{"vocab_size": 1102, "norm_place": "pre", "norm_eps": 1e-05, "rope_base": 10000.0, "attn_scale": 0.177, "init_std_qkv": 0.0361, "init_std_up": 0.0361, "init_std_down": 0.00805, "lr_head": 0.007, "decay_fraction": 0.875, "batch_tokens": 65536, "doc_mask": true}
Each number is 128 + 32 x the weight over its row's rms, rounded and kept within 0 to 255. Layers, rows and columns count from 0. The size above them is the row's rms in percent of the matrix's.

# layer 4 MLP up, 576x192, rms 0.134, rows 338-370, columns 0-95
size [ 97 104  88  96  92  93 106  91  92  92  94 101 104  99 106 101 101 104 104  92  94 100 103  95  99  95  97  95 105  97 110 100 106]
[[165 120 117 204  50 156 113 116 200 162 154 134 108 170  92  92 117 156 145 189 109 159 138 166 120 157 122 179 116 143 123  98  94 148  81 134 123 139 143 114 115 169 128 136 187 125  87  75 143  71  97 140 169 100 154  84  90 134 127  68 149 157 129 120 194 149 162 179 118 128 117 132 120  72 139 114 113 136 161 101 134 133 146 175 123  62 113 145 150  97 133  76 160 148 143 119]
 [123  74 159 111 125 169  69 139 189 176 126  69 128 122 123 106 130  78 115  57 130 121 156 133 166 146 108 126 154 160 188 209 149 139 141 109 150 157  89 114 175 115 184  84 179 139 128 129 182  99 169  93  69 191 134 177 153  77  99 199 148 119 139  95  93 129 168 141 133 114 166 143 123 135 142 153  74  83 186 157 129 136 126  80  92 118 126 102 140  65 154 131  59 136 121  91]
 [198 106 121 111 193 112 106 152 144 172 178 124 130 171  81 126 152 126 127  95 107 135 132  10  80 128 141 144 157 153 158 167 115 128 134 121 164  69 207 157 141 125 201 108 100 149 108 143 128 180 126 143 112 165 176 133 141 126  99 178  97  90 110 138 135 146 159 175  70 131 132 108 117 125 170 114 157 108 152 109  97  93 217  88 119 133 119 137 107  79 125 145 109 102  70  86]
 [118 147 100 132 138  68 160 122 102 138 104 125 121 155  88 180 123  72 154 115 140 171 120  71 139 135  79  64 130 201 133 160 125 130 165  83  99 139  91 108  90 108 128 108 124 145 152  85 138 125 143 128  94 148 146 119 108  71 107 183 140  82 128 110 114 146 202 151 171 143 128 150 155 140 130 166 128  87 136  85 140 116  54 163 144 146 176 115 128 162 163 138 129 132 114 115]
 [120 110 109 111 131 145 111 117 125 161 190 112 120  96 119  99  53 179  94 101  99 186  74 135 136 164 135 156 171  95 111  81 110 162 114 162 162 126 164 123 155 149 138 118 147 121 145 148 107 191 121 190 130  43  71  88 208 198 153 127 116  97  97 138 109 137 133 130 111  93 208 162 166 105 130 116  63 138 121 178 156 139 108 127  85 143 188  54 125 149 156 162 105 147 153 117]
 [171 143  91 127  71 110 114 144 102  47 190 115 184 154 111 179  80 112 131 116 190 105 116 132  65 146  91  98 117 143 153 135 139 135  99 131  83 140 167 154 159 190 114 149  65 128 116 124 109 108  98 159 142 130 160 143  90  88 123 166 125 114 106 106 154 164 180 101 175 143 191 186 110 121 101  59 117 124 100 130 150 142 127 124 124 171 141 133 151 202  89 131 148 139 107 123]
 [102 102  96 132  58  96  83 136 103 131  70 138 139 135 184 137 161 124  71  89 162  98 119 132 139 170 113 128 149 142  98 105 160 103 147 163  99  93  91  89 176  80 148 116 124  78 127 142 158 115 121 137 175 151 111  92 124  91 114 136 107 173 126  95 121 143 116 115 162 151 128 153 112 105 128 119 130 128 148 161  95 167  62 190 143 111 149  97 108 127 142 138 136 102 152 162]
 [110 187 220 116  65 128 110 139  81 122 132 159  90 123 114 127 184 130 132 156 103 172  76 108 117  97  86 148 144 102  41 177 180 117  61 123 163 132 127 192 119 107  86 161 184 134 118 117 108 139 159 133 124 170 139 145 129 117 151 131 101 123 128 119  87 123 117 229 154 189 167 155 138 117 154 131 163 103 166 113 115 116  97  96 145 145 124 114 106 131 114 129 140 148 156 111]
 [125 107  59 131  98  89 127 111 167  92  96 177 116 202 121 122 197 128 188 104 161 142 106  81  79 185 144 146 131  56 146 137 109 132 160 120 151 165 114 146 103 102 157 107  81 142 118 110 119 174  79 107 132 164  89 132 148 137 146 120 100 153  89 125 124 114 158 104 143 101  98 105 121 188 148 176 210  88 169 142 159  87 164 120 129 136 155 155 202 119 131 162 160  91 160 129]
 [ 69 151 130 148 130 199 134 124 126 123 129 144 156 181  96 116 158  88 121 136  98  92 154 109  66 114 156  62 159  93 161 142  88 154 162 133 106  99 126  89 117 168 158  82 133 105 114  89 133 111 137 141  95 120 121 151  69 148 152 133 148 160 128 139 137 170 142  95 158 140 130 178 161 171 123 132 158 104 134 118 154 184  87 122 174  92 153 148 166 101 115 145 128 123 128 173]
 [157 168 153 185 139 168 160 127  98 139 134 166 143 142 187 127  48 132 149 152 135 132  86 158  92  89 100 104 142 121 128 121 127  91  80 113 149 236 103 130 119 149  77 102 123 145 133  96 109  90 123 102 166 152  98 103 131 119 161 150 150 146 118 169 100 195 117 172  95 112 138 161 142  65 145  97  88 156  97 160 154  96  94  91 140  98 139 150 127  61 103 125 135 145  88 135]
 [170  83 143 122 115 156 106 104  85  94  65 117 117 120  89 112 152 118 118  93  96 132 136 151 161 127 164 175 147 109 110  92 150 140  85 154 152  97 119 116  93 114 125 141  64  41 111 147 131 155 173  88 100 170 173 110 127 164 126 108 105 139 129 126 165 166 105 108 186 111  95 138 155 156 185 106 106 121  90  89 109  87 193 161 108 158 140 141 135 127 129 111 148 124  84 112]
 [144 105  85 113 165 142 149 140 141 172 171  60  90  91 116 114 153 130 132  82 103 132 102 107 165 170 175 117 116 149 164 148 106 187  63 151 120 157 210  83  96 104 134 122 120 110  95 118 144 142 148 153 157 100 168  96 142 128 153 156 111 133 162  91 102 174 142 140  71 171 138 153 173  88  77 113 121 103 132 118 114 163 151 129 106 113  97 148 118  99 111 143 128  96 104 149]
 [122 147 159 117 169 185 126 100 112 113 111 106  85 163 101 168 176 148 112 149 107  96 169  89  95 122 136 130 134 111  69 159 160 157  79 164 107  90  86 149 123 138 117  79  64 126 145 153 152 154  88 129  97 159 144 119 132 141 172 125 146 133 129 110 143 136  31 202 128 170 118 147 143 110 110 176  92 108 151 134  67  71  56 147 104 109 150 123 112  92 125 103  48 142 147 119]
 [128 143 135 101 128 125 133 187 142 115 157 156 101 101 169  97  87 138 142 125 182 150 125 104 126 158  14 131  93 140 134 142 124  74  86 144 115 174 112 168 119  75 113 159  90 153 124 141 131 112 139 130 106 149 108 187 117 110 139 189  89 147 147  50 107 139 125 131 122 141 119 137 125 116 109 156  93 154 140 125  87 110 130 115  74 154  99 134 170  91 164 171 125 105 123 142]
 [148 146 145 124 163 156 179 177 119 126 151 109 126 182 116 123 168 146 111 109  99 109  98 148 151 108  74  89 132 118 133  76 128 142 167 112 125 155 124 169 159 109 128 133 141 186 163 156 130  67 123 176 118  87  72 130 133 111 111 105 169 138  70 130 133  86 196 100  50 105 110 117  80 110 130 146  68 170 196 152 138 170 122 113  68 125 106  88 166 145 114  59 105 152 106  87]
 [108 113  88 134 111 142 121 167 153  92  88 153  47 101 141 148  91 159 151 157  84 119 135 140  79 133 104 153 144 140 182 144  80 125 129 146  75 125 142 127 171 133 170 181 126 126 150 154  98  91  94 155 165 119 198  71 123  89 169 139 139  99 139 107 112 124 111  58 127  87 159 129  72  96 151 158 140 205 111 139  79 135 114 111 120  65 149 111 136  91 185 157 141 138 153 135]
 [149 101 145  58 159 161 118 137 160 105 135 132  66 108 166 123 143 139  93 124 111 117 169  87  83 103 132 126 115 131 165 119 130 148 137 183 149 121 138  93 148 151 139  96 121 145 118 174 108 156 106 209  87 139 167 141 147 139  92 112 181 144 119 133 125 108 166 146 137 126  88 121 186  59 119  80  86  87 130 161 135 152  85 177 125 120 136  99 134 112 173 168 152 207  59 118]
 [120 161 133 135 147 167 183 116 136 152  82  91 126 134 154 175 109 183 168 108 176  89 111 160  73 123 138 122 118 132 133 114 116  83 162 130 192 192 163 195 130 118  79 108 176 133 172 114 126 148 144 134 125 126 160 119 136 107 151 127 109 132  85 146 175 137 137 132 118 132 146  97 137 163 120 142 197 114 112 133  72  87 110 158 134  87 144 131  85 177 147 173 123 224  91 171]
 [ 87 166 139  89 107 119  92 134 146 136 134 234 153 130 115 204  74 139  77  93 163 172 107 147 104 148  86 102  83 146 204 115 165 145 170  91 156  80 150 154 121 138  90  76 103 101 177 107 165 107 136  97 121 108 152 163 174 179 108 135 176 134 140 104  68 158 128 170 130 137  88 118 144 185 133 123 158 163 130 175 162 123 169 152 114 131 173 144 133 166 148  56 118 180 100 125]
 [100 144 142 113 139 141  99 171 113 147  62 136 173 121 129 195 105 166 166 109 118 115 121  65  85 132 111  92 169 121 117  94 151 103 118 195 156 152 132  63  52 166 105 122 110 142 167 127 172  88  96 103  97 159 114 129 164 101 157 142  85 135 138 135 141  73 123 160 129 150 105 135 146  98  99  83  65  84 171 103 158 131 111 107 134  98 150 109 165 113 149 142 168 156 135 100]
 [145  98 123 160 135 110 134  93  83 100 147 118 162  69 111 141 134 197 117 105 152 153 124 151 165 156 151 145 126  67 141  94  88 153 127 170 134 118 122 120 111 125 147 137  64 142 130 152 104 150 128 149 134  99 101 106 143 166 103  84 180 157 112 142 100 142 174 118 176 101  89 142  99 152 193 115 131  70 128  96 129 123 158 122 145 115 144 123 141 133 176 144 137 113 124 196]
 [142 106 113 109 107 164 167 133  99 122 118  94 101 108  87 101 102 182 105  76 164 120 196 119 103 152 133  84 109  90 160 133 106 128 138 134 129  87  75 119  42  68 169 152 155  94 154 112 127 150 122 136 159 155 115 133 200 194 155 110  72 160  78 137 160 146 140  99  80 148 104 128 167 129  98 139 101 177 134 101 153 110 151  68  79 139 163  79 125 102 149 110 163  96  99 150]
 [140 139 114 150 143 160 136 133 104 153 166 123 133 121 106 114 169 127 112 107 141 131 154 162 169  94 161 103  90 154 136 140 150 136 108 120  93 136 130 151 116 117 117 132 142 127 134 165 128 112 149 195  85 140 138 144 102 154  59 170 125 209  57 133 162 109  75 152 119 137  28 141 116 141 197 178 130 124  59 157 103 174 145 140 128 119 148 163 197  97 142 126 135 152 182 185]
 [107 153  72 156 128 135  88  52 166  88 161 140  98 133 194 132 102 101 112  89 162 128 116 119  66 134 120 150 133 113 128 141 188 113 156  94 161 163 103 156  70 109  90  83 164 127 140  97 160 132  80 177 102  72 123 188 141 163 123  69 153 126 196 119 111 153 159 145 169 128 126 134  82 131 186 185 110  65  89 157 130 134 183 157 113 120 105 150 186 108 154 125 111 139 193 125]
 [116 123 108  86 148 163 125 119 199 154 120 154 159 168 125 121 165 130 149 138  85 145 129 152 150 147 140 136  78 162 162 163 129 151 117 165 178 103 143 169  69 140 102 124 169 132 131  77 137 170 141 144 161 187 153 184 147 136 172 133  82 152 195  80 122 113  67 142 148 157 115  71 110 185 134  99  81 124 135 107 165  88  94  65 116  62  81 181 155 101 125 145 115  68 118 125]
 [125  94 133  75  69 203 101 124 118 128 114  98 169 112 105 102 162 154 102 139 146 143  90 123 129 150 129 124 120 170 101 148 114 124  96 108 146 115 150 163 180  88 138 189 167 118  94 129 143  56 154 114 168 155 132 167 109  94 140 103 145 141 142  84 197 189 131  93 114 101 148 164 124  99 194 102 189 144  86 124 134 199 137  51 107 121 185 146  65 131 134 144 156  93 118 140]
 [163  95  90  95  79 175 162 146 156 148 100 104 150 131 128 100 141 126 147  92 109 164 154  99 166 159 119 174 116  87  54 134 125 125 114  73 108 165 137 116 130 139 124 116 100 160  96 108 128  58 144  85 133 210 139 131 155 122 146  97  97 136 132  97 125 150  95 105 108 182 166 172 165 157 137 146 128 126 115 124 117 141 117 130 112 164  73 144 117 164 127 116 120 150  40 142]
 [121 151 116 127 171  97 122 155 113 106  96  77 181 113 182  99 166  95  95 103 117 152 135  77 145 156  77 104  59 150 158  92 100 111 181 110 177 188 153 190  91 167 124 127 100 147 175 191 120  86 156 124 125 142 116  79 116  81  99 135 126 100 102 124 147 158 180 167 107 146 135  87 144 122 100  96  63 115 135 173 121 157 158 136 130  90 127 114 143 145 112 122 176 132 143 103]
 [ 84 122 101 144 175 122 106 147  38 211 110 106 160 166  64 103 132 125 120 115 158  93 201  94 153 140 174 104 138 117 147 124 128 170 120 154 144 168 126 192  41 152  77 103 158 103 141 127 119 163 107  99 121  89 174 141 173 132  89 149 151 123  78 131 138 145  85 167 129 150 102 122 155 162 154 151 121 130  95 150 155 134 100  99 128  76 155 137 120 115 116 151 112  95 126 131]
 [ 68  58 146 196 111 164 174 129  92 145 134 141 238 140 105 104 154  91 136  99 145 112 156 129 162  92 113 104 171 118 121 144 155 117 110 102 101 118 127 157  81 139  84  69 135 148  90 153  76 157 189 151 133 104 102 120 107 193 147 107  92 150 103 132  65 130 138 127 134 150 167 156 147 176 103 214  87 141 162 135 102 175 111  88 162 125 101 125 106 102 119 188  82 102  98 135]
 [140 109 128 130 106 165 151 163  57 120  78 119  89 152 116 148  90  85  54  66 132 126 134 135 176 128 200 137 140 149 165  61 135 131 176 101 119 147  76 134 117 142 107 173  98 101 147 167 145 174 127 181 132 139 112 146 137 143 166  53  61 131 149 125 116 133 137 140 100 184 177 124 148 169 111 177  81 138 131 115  99 139  67 175 114 102 127 161 150 167 131  90 129 126 127 135]
 [119 213 108 205  86  88 137 173 106 152 122 130 128 112 139 161 104 181  96 144 135 152 136 103 158  83 150  85 103 184 145 148 120 187 121  73 168 110 119 171  79 147 160 142 175 118 110 172  89 134 147 159 136  75 150  68  98 124 156  94 129  97 100 168 112 104 103 168 132 121 130 103 118 126 133 167 140 128 122 123 106 118 128 130  77  64 149 184 153  90 124 110 149 165 139 120]]